From a checkpoint of a small transformer trained on Wikipedia: 2 heads of 128, vocabulary 8192.
Each number is 500 + 25 x the weight over its row's rms, rounded and kept within 0 to 999. Layers, rows and columns count from 0. Numbers have three digits each. The size before them is the row's rms in percent of the matrix's.

# layer 5 MLP down, 256x1024, rms 0.057, rows 0-108, columns 896-1023
101:491499511501518511472499511561525548493532501472499485512488474467559502488497533513531532469488484488473511535450477512513494504531525526481468543461535487530518527517534534481469480451502519495513506483485468535527493493506521467520554497545489513502473519528539534526472498534539447510571514512504511482484487460525534481481547533504486525529510496480464465492518488505524507480518
095:506505502499469518537487528479480473509508499523507449500502508513508523486490523485485470528493514466485541493472521516512559509568447510484486497466461473503499470489461464483511490529492475507523524509498502534498451518486510499531481468574520482501525492533507513514476488508475505454478495488513511514510471521510503504507510530534484578478492482454477507459578438480454528518520
100:488513464516492518551483466513478513504530517533494485471493499516524487512526495440482512438518510482483470526513499467504513517502481450488513545513508484486467502516546524500501493538542493522465484469498489545470488504539500523509502534453510514503531459513491490520523513482487541539486534495512529547541509436481532538526509503497473540563448490517484462493484490488479541430505
102:500517504503518458465514522534446486489527463443524446523444490527533489520473550504508535490503502520503508517495490468513474531505486535523537494510527498510541528497511527496509537545545493486546515499566546541518486507475522460495501496548507525494522548504481533485506518511516543469480495487534456495508508521497522496488476482478470526461550499502477515464512476498505519543499
099:462483480493493537483489528480492472483484498502499510508456457536466512521517505524507511516492487491503525497505506525464487502537510479509479480541489516502498504558481544460510515495467507492492487507527501505477484530456508515540480502487482437494552512502433511469502496518496491504530486482479475492486526514482536475486464507535509501514491510549508524484509494483541461479492
096:479472495503481495531546469525492481490487494503513502450493478475566464538521484509531491498554525499497527491526504498489492519539458483487538509515471494512499475564479519470533491475467475512502508465484518514521491443475511509512503502506531500548493473516480533520534527496492489509437494547456477519555519504559536484471479459487533538540513518482488508481523463499492541526541
099:462475538545471527461488464516503487498473474542497515504530525521514492469464510527504517537481496513532510502485480499469494505504534503498522489515463508506438476540487455516515490529508555539543498520474485489459482503522496476503506526522467507531472518521446542497537501530507486490548483511508481467474494541490523507489466475459498547521490499530525467522539499525476526468464
101:467491460495514506533495509538525512541487520514472518486504536481526500532520433471509531457526456518512487479438515511496471519469513465501504515473500505465529516523542513485494511465529501529481483546489541492501529525516493469484498488506487500469508504506531501528524518504483491483510499535456539506484533536487524476523528489519453504507551483536472516480527533475475524515505
100:495480506529550517501468490525508509517554503496509481500522513523467484455486501523494482475521514488486527477506520506477529503498495511489488481523521508488478484476515513525494508458504527489487495515512501467438479501519499483501473506507472480524510494465521561469518534509512485496502461520529433451537496473497529512503502534476502517465506511475484504505515461488468474495509
099:482536500532511493523496491531502489522464503539460499521548463501497510537471500516524522537488480521516539499514444498472505460477482518517508506522513496483450497489529495484447499459502502508490509531486493501487480487523515516500475500529502507460525494519543458488495494468506484492464478464504510489518539482501475470504511496497484489525487457436505514498463456492563481481486
102:520462521488485509479466499472488521455503511518534470529510492459465498490484533543476515504519478552479548517525506523524507453508465534460515527502460479525514461564490530464554500504527467498466516485534476546539520497522497485462529505500556534457507517512528488478496484485502513493487483497483493470513438469471514486504496492504493512484500496498528454491484491512535494491502
096:484471487512518483470511482446486453528526528470483543500497535519479485469520433489509441525483497546502501472519493534508500486488474496453502483483466508476546451505525510487501555489479531541511467559555485507521484489469536477509505506500497538475521492483524500504482522539499514491562470454525519419457471477464501474531527518505538565500510534480535489533563459478467499480513
104:509523503487475456504526518506490481513494466533507505544470526513523502485517471464497506486491484465556468469498542495462508495530522490485528471484513505488485496484492482507474473485513485491479478467461476482474517518535481525538512536530510498540543513506499485518505469469502469505484524491484502507500465493455496503531494555530485516501547512488521528503489496495455492479456
096:487525464496492487515583453510497513528447496514503494520511463522473520587471501503498501500516489528518483510492496517469530511521499505531468516511496512526462470517514490526463432516543500516501447517521465517505535493508479518480480512466502487499484475510495510519497479513529511506508506462515535506488472479473518455495477451449485476496497539464534516512509468508468538575480
108:503499486532487457524512460472487522499486491499521497487523503481511510478517537461487514504497489456503524461490514505455499532496496516564502486479454449469504499505502437527521452483513503540494492535527491508507533494484514502541481512488504499507444491533474491504573522477492494509465459512501477454516496509471488490522473460496507528499474515475468472517530503489526499493470
109:496499529516549484455501449487512523496489479514521490495554520471501506494511480484512517506497497522498551479506463545511558467504500521458520512481527535495509477452446551504508493481474486492485525504505497501477504513532496524580489492523520472509442546499485480479537470465520508518519540506508528506563490511465558519461467459539478479499475552457508487476556503479533488506487
095:503507491518524552442484458496501512534493467501470511506516483498534495532483538528529465488524490463461514512513494535475523514499487465520459461515463527523530504467554486511527503502479506484473502483510477541486492524468460490532477510532500501519530514513481503472515484502494524481548498443521477499500525471532526506494463511505475501522524499440525523483502490539489497506486
098:541479540474504493522513515494510485496473504531492479528496511531510523461505517492503503496525486517481464496464506466545468493495501505517472519519508521500514437526477462533513526505515511489490504498478480493522465488455466467486472466488479479494469525515488486530485478503497514502522521446498508492511486495491531449470527533460480523483509541508466461514480476506517500501540
099:507527524487531514499553462484536541482495548540504509486511452459530504476529499476481509543479493523471505542489532508474492484477440497509510498512516533507506542508534438480477460516559514476532474483524499495548519515486521520449498531504505533512462519518524485487474457460525486469514545487475563507462494512523496519497520477491487519496484478460502544507494513485475473460530
097:529454531527525505524516497540475500490492539473463538558482481497538524516531526519462509463541559537473544516517489548489542492530484465515504454510485467509477551493481459468437459447532457482528491470489488484474514489496494506492494493472497520535525465506507509490542508483515498510518540508454460506569479475447517541501502540491504462531512479555535474491490477529504513466493
099:510448488489544538495483510511520494491498498483467538512466496474519470486527503490553512493519453482493505478542481520542474520508510462528510538529540509501479470473468501523523483482494519533481538518454455459532473465506513500506477483533490492509501472478499476530516508526511478539478479488494472490460533486496484479494486537483497474520512542509483506500520485503528528509524
103:483506488496490463535489521530480471545488511476507494511472492495518492499471460485515482495475532454493554515508517476489510532494510540501525501473514498490516455549466511557525478514534533498511514531487537522529505461475537518499448481501461523514483499529446532444552494506495509480468459497463479483492490516505484498483505463468490465467502483496509444469475484514492523540503
094:484479504501479507553508549504480498451489507475495507509512493533519504521491535482511505549528518502486452547508526461515487505472499505512465492518510473489543533480535471469475517506528504453507540497458515415470508505503510459513485476537511486485467533505448533519539536490507495532468492512512495482516484483515483524502516527470481531437507492493471476510504517486504507464504
097:481459501508494490515489512511476506481511469497515507526524516528501483526502511486512520504476480544487467527478532498511525516510522488511503462529527506527521512507470368530484479527509483512544513487517509512458489509516568489535522489490493500547510499503524500540536530475518500500544513517452491489491466507538481496495481495528481503525473461509505491473482479459502508485488
101:503499513517460503514498481512470447496467496504492489487493508577535519491528503485489506525582501531527452507492458470477520504502512523517503518479519530456475430487470500521506472494527502453528506488520540484529511473483501507483480500516477486490458440511503549534540538469506490455453494496505488530512504502501520519532503523543500484547528522481513534514479536552487521501469
096:492557501486504515443485476507461496449509489541515519510477496501491515529465496518531480493484539516508509495557482498464534527526466487453500526526518500521494521464453462510503524488508496551527494533467495507460472489489510478534520522510505495479499490496529534493504496472516538518484488555530542557500514462533519494461468530512492521498495504506498465467512520475475495486447
098:506503506501523502460510486479491554516470520478497488491493469445531504484514431473506513451511519520476543548509494501508532505460489507494493495524515517501512589509544517511509471491524539544516499512488493465484511515457441485443474498487562499508529493503479502494504487528450462478499500543473487501483482503501486488473483459449477477469506515482501515532491471484492514513471
097:533477452477481491476540488485467490466488456490525540504505505475471459486474503483449509492488503461512469537523500534519504499499519490500505457441492569510505499540467521552543544551512536489496482495566485540471502482491499510514493509486514501508479507501505496500521527512471543513533526485503481499504466505489507493471530526464513516483511527492476533507518535480486490467518
097:526462526526516489492494509464458490495457477481516491498509483438514470467493483497533487473480569478509456470555511517512550463479507474528464492554472492488500508474516512495519503501511511491512527466555521492537469460484474519518476433484534469500481466445482519523468434541452459522475485429513488479500490480441461507509505478497489456484510494521530517520514549524490515515474
100:478459487491487522493486478513518488533469499459473509535520486489510465494478473483476488505446527458456500540489573496483527500552450499489490496514510476464480476490507480476537531488468458544490516535484487513507489514477521487477551494482524515545485462476494530472475493496551495483497510497513542513501516484489496507507530531510549463534493540459494486466494513496485488486511
104:483501474467532529582503508545501512478475489508524543491490493503481491454538521506477511454467532466495512532460518512529456502517490510467484550543554512537520508493496565469479486508533504457510499511537502526526505493484475466455508479515445516497464508490475485497462480511504463498507525477470529479488507505504515504500482537512509512479489496533491505532478488504539460550516
100:486488485496468506536483505500587491461453481489525517519501478502498456535540512492461509523498509474504504521521525529520500499491486496514512536519500479511477497513489478466546506544474474492524466451479470486510462510473538538452507458480477505506494464525485497490556489492513508472468507500512518442485484498526559465564463516473526496491488513535508518447483474494536499522490
100:485453460492508493508531479473508473533520489527487510498509555501515501498499519494520498537503512503493542473499523447494489477532464512479478448513516518457474508480476492493496523510460545508444467510550484447496520506484457488486503493521519494500488532465491499472419507512479471490501529550521524495520485489503498475493537529495507522519462525498481494510518501491499493457501
102:514450448510503521509493485509514493511495519502475468485473479458502475497524513488519571518481448509422511552484492506505513464491514481516500525502474513482547524487500535511469498508525506485519467498502497480470554537471493463504496477467504462468528536485496520506496458504518514515512527499479439509548490474461505489497458515511491547494504509518487509541500486519494548485461
094:481499505478472538532553506497446504560476501531480499503488497509540519494522546502493475475498483485507498484533499523470551551517528522504529517500514499448463515496498458553501480483534537460506508484484546504482467452482530490496524504517504490473485490520450514487499515518493432527500487480494499510535479451535510477541470506488512515513488489509514495537492512490532568517501
096:540520468464478489491538500528498466480499501506488503479486468462513468453510487518482487520518492522442521527532499471482503533513476506488511474507501483522545521492513485433528499497527478495513486516483517517523491520524498507449512496469471497492495483523546481489497465522486464490546500497499480530459522550514455500474502511520497529471478497519518503478513502505471508493471
100:509508498521501492489544468469472483557527492490466474509506507440482487498498482508506506497467500452509531488508450496489513527471475497533482491480499494482480445547466498492509536499476476511485479533455460489512520461532542469480527532523518499517502540493503499537520487505476450522491510511460493499510472502499475479492498527488491447435491500461513529463516449454471501464480
110:458474519510497468544510489530528497516518510493512542483483490489541473514501493472500523505514494515474459472473500468502517487489480530486492533514456553526508522542513493467465521503479518484520488503492533490485494514467504480490486485474454507469496448479541523539497477467473487519453530495508496501520536496494510502478485480530497465470511489494492521524482456501489499507523
101:495509486503504546465507456515497505533489481482494518488518546459515532503498477425504511511518508534498520528493464512480493477484472457481478533497466504498490422491516566501433507510529521538486463557511466478508467496514525491441472523567496499486518471473531511535544500502471453487428531515479477517444525480443486502483486516530537489508515502493500506491490493477505500475484
101:528491502510475395498501521505496459494517481512480521540561525504483497480469483515480515510455493507500500519491500530515459489515506463501477472480475513472518508494514502473505547496484488528513494517493475506554547459546490474500525505501502542533478512503489506493456499492494519510525545537520549466500457528487517505548495494496491490463483465522523512529544481500480518532524
102:486489520502520457499475537506500477480518507497497468501476494544485510488502484501468458486498467515480461483514483494518522512519446480535510481506525456512519498484524514476427473480477507488486496505514457445473502510472536507499493549515501512494471515483517495503513491518533491482527542556479503564478505539480556470474488514540456454508495489484491494498476507498510488483463
102:496527497515558475488446461511502509480514506496516479515487519522450522507501517550498517482505487520473504506469532501500475476523509501492457502521533475466539537490486483519558531476538501477533552527552519501472510505464548465481484486496529538462492520519487477475449509512509517484498531454499507449505504491548493482518495487510488492506509507480493493515458537485512512536525
098:536504528493510462485536515476424519511465533498488561494512509520524487545490511471521503517518491487503535507476522529422528472507498545484512487454476493428510464557503518486514527526484521501479461481476527514464526481503484470501533481488484509503495533478530522480477505493463512476488501492492481512501451483475495545502518516564505457508526462508490455514493494512498516506521
093:485504466498474461487458442485485476515511515455457487470464511452509530476497472496482506499574535504526507461499511539531496471517469540513534477484448451505513499535504509548485506533485488514497524540523470488481512445518474549538521530479531538460482500489533508520563500516484466518533501518418468493482509494515473509486472523563514436511486516445495515535512480527451516494530
106:503483475573515508522530528472489505566477504496515502537519469460520551489501523530505507510533512517482497461534551565542537472494498446474535437546525519519532507534538513501442509506492483513480469504490504481472522484510479502501498510489525486513447498521543519527480505520464508490501495523495526498494517483501477482509502444485509533515459538535544524479477493513542459549492
098:481449474543513483489491534459504501526524486513484521528456496482511549466522547497474482527488472510482508520514446493520488501501527489499528509522482498470493492473511516505544483475507526486483481487500529468458504490533514501522519525495504477503542561458514509531496522488462473511492499518470453527544521576528491498543533543534474490526474497480491519488490513493499519496498
098:473539496499521512537478471500528478484491494532473503516480555492528522503484505510524542487493524489455499517485505537493491479551498507504515505470499523501502498490453539472519478544457480492539534515507490498515502457479530473500497544481521483485476528517489538494512518516537485510507510488521516477500510487458509502488491471520536516494483481460462483535467500494483503488512
098:504510517505501511525496455502488478520545498507490518451493491532439534481477471481522484515486501502458508517469513498542483509510459508504520468496508435511480543516500489528514506484520512508538506502487488561520517511479510517527472508489492529524499515517514471508523504508498469510519538462493552492527510489495516488506504478516489529494467512473482537475484494503473514448481
103:533496475506534513549476499501490541543523486492504497487517506478535510536516472537519519532492521481526525507473512465479512478497528503530495534503498551478536489526513529540536529511498486477514491526502561506525473511529481513478509533485479508516507528518537486497532461473491498539531484484461489508521540507520517459546493465522502484467497546490530527511507495471502530540508
102:487525518471536466503455467517484447518567545491484499515484497523442499535497539463495533493517508516497519505498491513504462508501493525500535492473508496507538517489531478548478460544496503451527542509556493494485520532457482526508491511498505496487481505516496508497479496523465487488507518498491519521491461494521527509531510525493489499526509517490464462478502485528539485514494
094:504487483489504491514485488508494499508461552508504514525478488545512480483515480539489521478471478500496498480494526482496500514539479528526499516499495483489489471507530531525533490505491484504485512491506501508465529506482515513506495477477519525501521478524464531547577464509493552530472487498486453483492502542456467525441533455484508517474469482543542483523561486541533467532497
095:504477534506504500533510482517476507506495461483536500514509477446527517492486497436444503489504478513513470467487485511487504498550474553518474504535542485446560522489522510521466531521508518486513509506497521534479510479482513505531530486492477484518516500531556518470485477514464524517539500494519549492516493507499510498558467529490509455496537537502464499521472466491467511492494
094:481480473456484481512457498497508471438493518478455514500480509534511527506494490511510513494475497492482518544500530498478537481511512493487501486505486518503500475510522501441505489472469520528502511484469526519488493487477524525496517492501529538495481488500534534491465434497411504465485500487473530478519459542525506561510523495512482507520528488542522541494509524502498508503521
100:512501509458513570492468497494515496461479464492483501506508506493458492496518476506541508552490466497503508475469515517488499506504471514502515490488500455497506468499525487465475453515506526505512527526514491482486504481476427476487473488536472488535517476486515496556474505536492507492525475504467479537512440496487503486513499483460487529470505482471511493501521520499501463474480
094:522497493461485456485450496476464506507467509441496485534520495500505537519473469558487466495520502480465527475491508512482520500528480533506469463559523516455534505498508498488517509482476473510508527530490506499512484492490482570546476477533489532544460493492480509496549492514512455485536470480509475507462485501503473523493519532496459518469513511505506514477510534497534530519504
092:523509519513500546428491465506466546492538469471511490505536470450487506513499515545534509483537466511473527508529501486476479533540505491498528465517526470518508547490484508469558549525548516487501488531519494479448495450510497517491475491485506517475490540516501473537507523531494509525510491524511545513510513461494491512490490472528504457512517452480518538513514540480501540503490
096:510528472532477427450519544486526499552474468548512527531514528527522492503492476466480464450485473440481499534466517511514512495507451471494490458494506480516521525511502513462461461506495517542498516479481505533533498489482495533528491482488475504519466488473517487498540528474521497515512494505496546523549538551449529490457509446525505511520485504545488527506496534521538466510523
103:515515522482538500501508508529554492506514489488451490512477514503515523464488505524480542510486477515462496483512532466516533512504473445506465458481490470510475561479496478515515484520490468478475517496472467467500525516503507536464537512557482488508479473463476497512553503506503494509495527522509478517462450474474495462487503478505477503469507556511526487504507545491477511456531
104:517487503488515517528431533453505494498483533504542508488524474489481532482475576501523467512521489507510473554490472507495502467459529477522528538527483523494503514485505480480480492523528494520479506528479483513459475463491539447503493496486524485515498488476545466487448524540521468550516456468487489578490510539440492488497489475515473523495498486474499521468462512519498510527520
105:436537531493526508482536500502478470509521482464494487495550487487517500546495518508466473485537464499493545483467469533484513474484484474527505495515501488471539438513492497542507498497506521462493501499567505487492461502445454477530473494483480458494505512505504495528521512482487480513542489498469508455516483511493496533519505474536467537526513487553473515537528472488490513464505
103:459492493536523488506495495499547460443477439522501542515477570511490500515517474481490473501479527444549427449483514524504458482483508516481500492504498501502508493491489517521493497507503547512479517521462473459502553488521502473524531528532504439481523526488548512547469506509503524470507489462534536495550486513521524505464441527468501505477520517537458466520482477505500493465513
106:514483499531488533495503487492545513533487506482495478502529494490504447480478484478491515497529482492471494476515475525508526466497448495503533472540459542531493474447508513506512494520522512495487482509498522488513501477528503550489501517524565511523499481505462456491459464528536456529482572483454455472523507485502506532491485507557479496521486511535517501471488481456468426487511
096:506521472511474528496471508495523558496484557489440506520503487473509474491461509491521493529487486506484485485478485524507529477539492492486484495526515513485515518493539491493525480504485540520492514468466466500518529510532494517508510490506476494522510528427517504491522500466519574499482516517542491520495529483480520500521513474515476477479525465537522508480475505498480523498500
098:469497510504524535503451488495516478466490515527504504487474548501449499496483497518528504513541512459473485514432526497484494504483480530552497476467489468511523497518517464458487521466507543473464446516474493500544524480505492485526518473490483503532530513471520474536512530481508509486477475511520542564495508524476521507493539490510463445486545495505519500528511489517486513476492
099:473503542489522510490466473501501471478506500480484510544554514462464522477518495526522468525542518529473517508466515515478495472489512506498523500500500504544492456500485486505501472511517503500533504489489538504491513507496527500499496488449526488539512478484549519518468513490481461489473524498545466528499512535497527508495517507472535532513502448515487514511489504532501541537500
100:472495490509459454550493519482463530507539527491468494472487502488550486522508531499508513500488478494496474492496506491493491519495492512525489494514481499492499480537513530542520481485465492477494523441469470500475481500461483484510504524487499505549496497499507490497503482428493527523503462505487494526535527473527516488512515506536496485476479480560521511510575498495456448502534
097:469443457450521466488486465536475522481505523552498538526477485482457516480530490494475506476495494498509563498454468499501439460494555483500535499499507484461498492527513539502532516480495523548529523500489512523503497494499494520475491516490472493505486490509516517486509483470513432513479497474509469500552502480508540504498541496472497527523469514516500499500500475483517537515496
102:473487559494479496492502491489514497539521524513537468480554543461452499517521480439561518528494498484473477495502476528501542493484463503484477486482482494503508524506514442512502515545515533488434498521493476492512509470534473526520530545487518529496494505469499468486539474454544517481551493535538515494524511521508489515491528542510504473503525441547502473475532444496507480538489
103:456539486538490462499529478483545520522474472499543525473442505471493546454503531508477512519543518491507518488463503467517488470477492520503496514511492501522542541500469490470438519515538503494509467517531471481547524496484481479513500460520455522431485488445488494488509501521510487484490514486513544517460492422502513529497565518516513487509490507515473490495497456484468456541509
095:498510538504449533490491494500488508526488467505485523507501486501533490506487489502536499498526489479486518498506505537480516527519481524527523466454463470547517529529505531506540474504524531472535491498547515508509505473551553481525512523527510519507505515487513531519503536511524504477466495471478503532505537482497453488504445453488502441518484501498505462464501507522506494504498
094:473536505539526486445480501448512461483469465531500458517501503511519524505489533490484537474499479525431480521500490515494502539580469494496548489504504552508487552463516526475536515470488486487482530551504493530477522518522491474548492516530516499520483505486524463552468514476529470495472506466511483529514492549517489511543477482486502426468520479517522525514508494463498497532494
102:462479460487491480474508512518497487497466509471513497502518510526508503527470512510532526524500497505512471545492530483503486486511484489449452467493480490476476564509500532481463495471488501499488489523467543489534567473492501444461518509494537539499501527521506509496522498576502535483537517471499499507518479554523490526488527499513488430468555464535543508497537554473509496467500
106:501498501487495489508499467525492500552505496520494512532519491514499518506523539505487475550489512482477503475485473528446479523482516484491538547505516515491541502502461481494487513502531530501511493505513506471512540517521512511522502522464498482506497492515492479496521491461488501482490515528501523560560488475461478483534484489528498491460495508496528543459538510515474510503513
103:449491525466483504506491494465511519520501507483444515493518480503453509538527507471534515505470488519515495522485484478502493472448493527469505536512496489484513490486477476530501465491511472488495559455503489532500477486473471466484526507474538518483509543511507420504499520492506517520527497524498514502455519500498509493490500557527539494479516479507524515461508455497524517471479
100:492496500520511480477563514482521518488481496509491505495496486487533502500508460503473512515475471518530521478505533526510482465499482505559493488523503514519489506481512518527482479478483495494477507514454508500478512512500509496494520489531476522535503513479469491496512510496466491540557489477497506545506496464547490481522451505487483474472493445490506498498490508509494447468531
097:510526514474504524516552513452535540497483492524565463481514505474502473504536530501488495488475474520517521494441535523456463476455503488494508484518507504465497464510507558505498504511522531543504493523549503470519552494528460534478497521500521495514501538475543509475479484513476487520479486498475497517466457492467462535500496503489513520540513505509544530519535511513523441521474
101:489475489518522500501523501514518514528489484538518486520494502539474490486512547442491504504484513511520509500495486489487499507508519477482549475535509471471496501457507528471520501491484510520512486518510483528459498454538474494489464490506549492486476484510518520514473527488494503493474481517498486526478486516518509555522525536490483589506519520507477494511496451462491536536544
099:521507481498496509519486480539506510489490544514500518458537481525497523488471513461494498469482454501519500483471482524506549543498524508540502479491526463447496488470512453489535470451498498520485464497515521510441488484503485524484491504490506516502490466477501471507550520545483494470485416528488509519527511545457550505492523534516485500512457434517535509498482488487558514502517
100:491478508527506536503480464450508484468499450468477474528536536476519517506514528473500509450491481488510540496517538449493504520529528457511488508445458484509499502514470449520500526485454520492483493500478513504501496523511513460482469495561498475501541477471507523525560500485493482509495495549484541532526536503472487482499501519500512437500516463487484511464498517515497467497513
099:494525530484519504505499505521503513551500472476508507467504471493491456466502532480557517483496455484494496511516493528474486513496478482456531472539479496498478470515513550473500517483479498495494462557442547487472513482485493499463521531470493533518482499457506495531483480504498494480503479478477534514501511490511494487489508454483524525504494502566500520552524461481492542549477
099:501568454494519479464437449513491505530523513465500507484500503485535486471475503502495474480479540508495490444481530500485489468500471527497519501475497563516504480462514549505547502501455521496534518467499509507500543509495485548491492506465503510483487456473469495546521516506464487473474495534550503488500521527531507558527487463491522489503457514495491535513512508473482493522508
104:452516498501447511499517530523480524536568483516507470520474502484530459517514508499503482479472495477530502499477532463498498521494474502518513502474479484500477453569481441477533487486517500519474475471506486497500488479522494484474482500466492511501488488518473493487478500472498525524450468532473487525491454463463541467519489459469524565471533491488494470481519522508483529481489
096:470508486521460486488486484520479546531486496532519532489476552524490488543475489513499503488494490492526521530532505470506486507520474505527455514504553475492491500494499511504500491521465546505478523512528516514504528496457488474544492438526475516500517498489518514503511498557480483516461530537502502507500510509462462469518523494487503440541512533472511517439522477499486510500544
104:475497496471505486515500477496473448525487487566524472532556508529492517483538497498477502525492500506491489553464519479511542507501513504463469531486530506522484498506472558498504500485469523509460498515518494483491491490480542549478492524490516523547475523494504493436509466485495502497455536538506471503493534505483531494544507489505496487517512524495503479477514482471519475494459
097:492466486499506492522503499437505517513439473510474442514483496453505529491504481495511486475481493524471490544455536507517531505474515475515480502488523523509487487512523490526516472543544474485528479539497492504483490501478530524511484531511454476476486503489548473459513466477516462484522489539479517534519494545485517543476524490517502544468470494441474489514481505527476476472518
102:468502469522467559536483522484497495571525555480508490513453508544513491511496449491473494531493478504476453509536510489520487510497478515480498477516517515481533471540528440519530491513481453492508542483508493501521538507464511477537462503443505517511532511487499497534511458521494502480533509504522497525509583514515503535474456500444479535494533535477508468478530542515460529509514
104:520517474475533493529490485510536541503496490455497479517531453428511486470504488484471509502449477483461491544524495499504485527562509491505474546539489484495488567489518492492528462465504538467477491502537506546472534487478487503434487502497499481528522486472519474479511521504516519442518484514523536533508487499508464473468500531513480548511504481543541479480528471468499520538530
103:505488502488511475469458538497535520482480469461477519500535523469519491465474466539554497502526486475546482492564496503511523522508548526538523479499490504477528514527472548485497509518457494458511492536481517543526519477520505524557471471582493455534511479488468506487508482520438543527517484523489468523519489494556474491495464493484501505515467531482475514500487504502481489541489
106:469473459515518530516510461488471517542504497478480491461530466535512452494509512500547540533532499515488492503494499476465473527476514509537507483488518516510492488535493513524512498544499551488497456514466478518458519505468536486507495553503498481526500456519479515453505491520468497533504432521516509510475485487520484508512519526527468498506503517443504499492484474499493509513475
099:461513530461473504502539500534503517500486488527490486501503530536486480545518475447507488506495502498491532529520518546513527509488476519513507482473478465511516514489492504488540534526482542514526477476481495479504531520467486533469506475516517464491533494499501524475518491502517531484517548477515476517507471526516562460491479540478486441492529521492469536521479497467501494479468
096:527522470488473470518482527490474483497521535521508494507443467477519517492519505513519485527498545502523492520494474521500491459526459526467519530515541512544519502503520535469503546449492470502494495473515504524474507493494488494486493505523540548521473489491472452528497478548516498453517473516508532476521495505464493479467484506542489547545491502478484516458519510486539448500488
100:515479531480499513507508518484492453483504492499495478504517473451484487491478465489465471489504519541505558517530486529540536479549528497488507483479511512534510466515476460479455483488534515494531460504537488520514484511484460484507497537526493520554477507490519487485513522496479492490489487555494465518500565439471509476453490482476450461482515489449540556497503507491499522453534
105:513472488500513515517458474493534467500516484517490470536478480497561476531506525465511532488493510512551520510498447495515472507532489505493492586462533498466455461471529507491468488542487503505498500481482486500484499516516511492491456489505522510475521475495536498513519480508520482497514482516485511459527495475489542501483520483485507521488497488515477470500523559543542492487524
104:463482485485487466507553478495494490464491517526482493504507480516542483499500514472512494488500501531548498463456489482548506479498486530476465532484513479465512479460512471481511478497474492478509489462561506462504538506499498515513506507465483515521492518493557520499541559517523513523429544525504479527496537507525529498513546529486535580521552452517453537523483498505524484475511
104:443481518524550484481549507484529500491511510455535479469485514494499456465503478483519503506503489535478493507507504469522454502440488494479462482515461509475523519505504492456533448553519491486513506488539512525480507454456474457507441525452499468508520473535476529488505502491495485449513515466457462499527502518509477470458503521497530496483496463495479486481480524505542493524509
101:500478546548502474501485467544503533528490492517549532489508530464463478562487449500483514494436502479538503456463533488514497535511492482505490467507484506471491513501495480502534492533501453540529498440534495406536514508495520483562505504534510485519501464508511515487509469508477484514487483518472488504487501490484499465486534508468530513485493536437515488502488509469480487516500
101:513466482481504519495505488485463529450520501472554485493489523494519500499515513490490481507502503472494472507520511462511496547515484480491471538473500480523509498510477512511499492534448491511440490496497514487489500472481505471475507472507464477508511540510476510523488503540495548507508429535504500527504436479465475472469543469493464487490528537467531471506509497484469502533501
110:525472463504534481474478503549508502451530522524485513505487513569469527502504521467486526518537504549432505487501484500520505502473457499524519498487515509514498513515488472524477467481493514532517518490502501497481456500492479521465468507499523505520510516473536520481524477517498523512493500517501461501482516506546522517474503515463470530516536519531516463466447507523541497480492
101:514520495496491543481483521507535525529532476520530511499505485522518520451557481502527458515468474478521527503494464489504531559552525522476537517485533502515504460535479449477495468482474531489519524480493489510484534517471493477549510507506481482500520502533541519486505498505466523512508513502510496526486510477461496530517486547506511454495507473478487530483481512488487531446497
100:506501525467511518518492510506486502512521523485473496475488507488484522501510481482491487502484511510494491517496493463483471512503491502483523493506493489503435465506524494547491494532493572491544482476524474539532521502487511523513484490473472495496519466494449529494503500519503512489522480468458496484517528502470518483511541499528483528502507499533518454463561533490510530508472
098:511459497521521465468507518480513521487526470550515481484510465505503480524485530473544506501509497517492516510459465535500533518511545508523508497495505548534526546541492486472528548492524526516474497466559501482517481481523457511497543491496495500480544468501475514454468486512513520512552541443502512505471524497528487520494507468542508540535509491461509496476518493460489557467483
098:529517473453470478440495505509519462507451497487438474497507502464493506535526551524550491478478482507483500520497482493484471509522465471481498512494521529518528526463498536506488543518499542537522553520539477507521525514482522495500484495549538479483489524494501521495482537520484428499501512498520507492492465545443469518502487476514482497544546499498538490508528462493472493517505
103:497498521507516454487512444502538462468523513539533505482527500521517474537517541493458506485481522496518487489487536535521486469497483510510506537496509479497503454475458488536480482482515482489505511517490546527510489500480484511536483487570524460509512489498533483464487508506500506544479471510547461539522466551525506466483488480454520462470523501537488533501503483493468498506498
100:527515480485472517505515506477522508476478510488497473552521490473499535503497497502479525494510518445510514507506496534503500481517469483498526498492475500509449542527504596491493472494470456500495531498474481474516491538513448508496492525480479465478484474546508478476512460520495501516512522475462508468504479477505488494487502551524532552498522509546496467507482506514518493503555
097:475454512499463469466492495511520493488470545561487524508481511506502480556504504502480469547510525524540554477530485500491457551521525519517543512515552512469534501543513479492479513510508492463524519475529519505496480515481497478453538516509499469454508479507487522491502498502517501509487472495472509505475474484498468507492496487504493482536489449489446526530503507535493519478464
097:524479509443500436509553473529513505555511459566484502470483523491507496493517466493500468530507463472483481507521495498485498469532519557507522514504517523495527486497497442518520485435498477468547518509474483505474491490481496486492523480485494486498477525503473528486468476521477469507518463528518503502502498451492474537481493516504506508472499507479495509515507508496514490465561
113:516468495548520541476486552523532517482429491464486478481505502508464512484492503512464486485476522486496508583451529497528537517506496456510501475496499492498523514522505512484511496513524467517504477489510501515483518529521519504492460452501488474504499524487489501484464492486533537529543501484490507476521478443493527501489474491534572487439454536482481524515469434472492493541543
099:497507465511520528470457497522505505507486473495531512522473498478498520467482487462437503517526550511503543457481495532516482471494528510504512503515493506497535489514505485531424525499500527516522453483469504499485454458494467466502518465434413517499511440478540531512473535491475543500485519527506476504527526455520520499478490459538457568490484534538499466455512438483514537506471
101:486484487528482475515531518478496494509521516506515491493532493481562487471516504552438479516474494527540531520460514479509495477513469512505522522507441472496477472496484510527503522520546475500534473505525521515497483462480512499484524488488528506463513480494514512509530537505536492483492490505499483492501567503559507512514510496522500467523509525529521501540454481516509539501510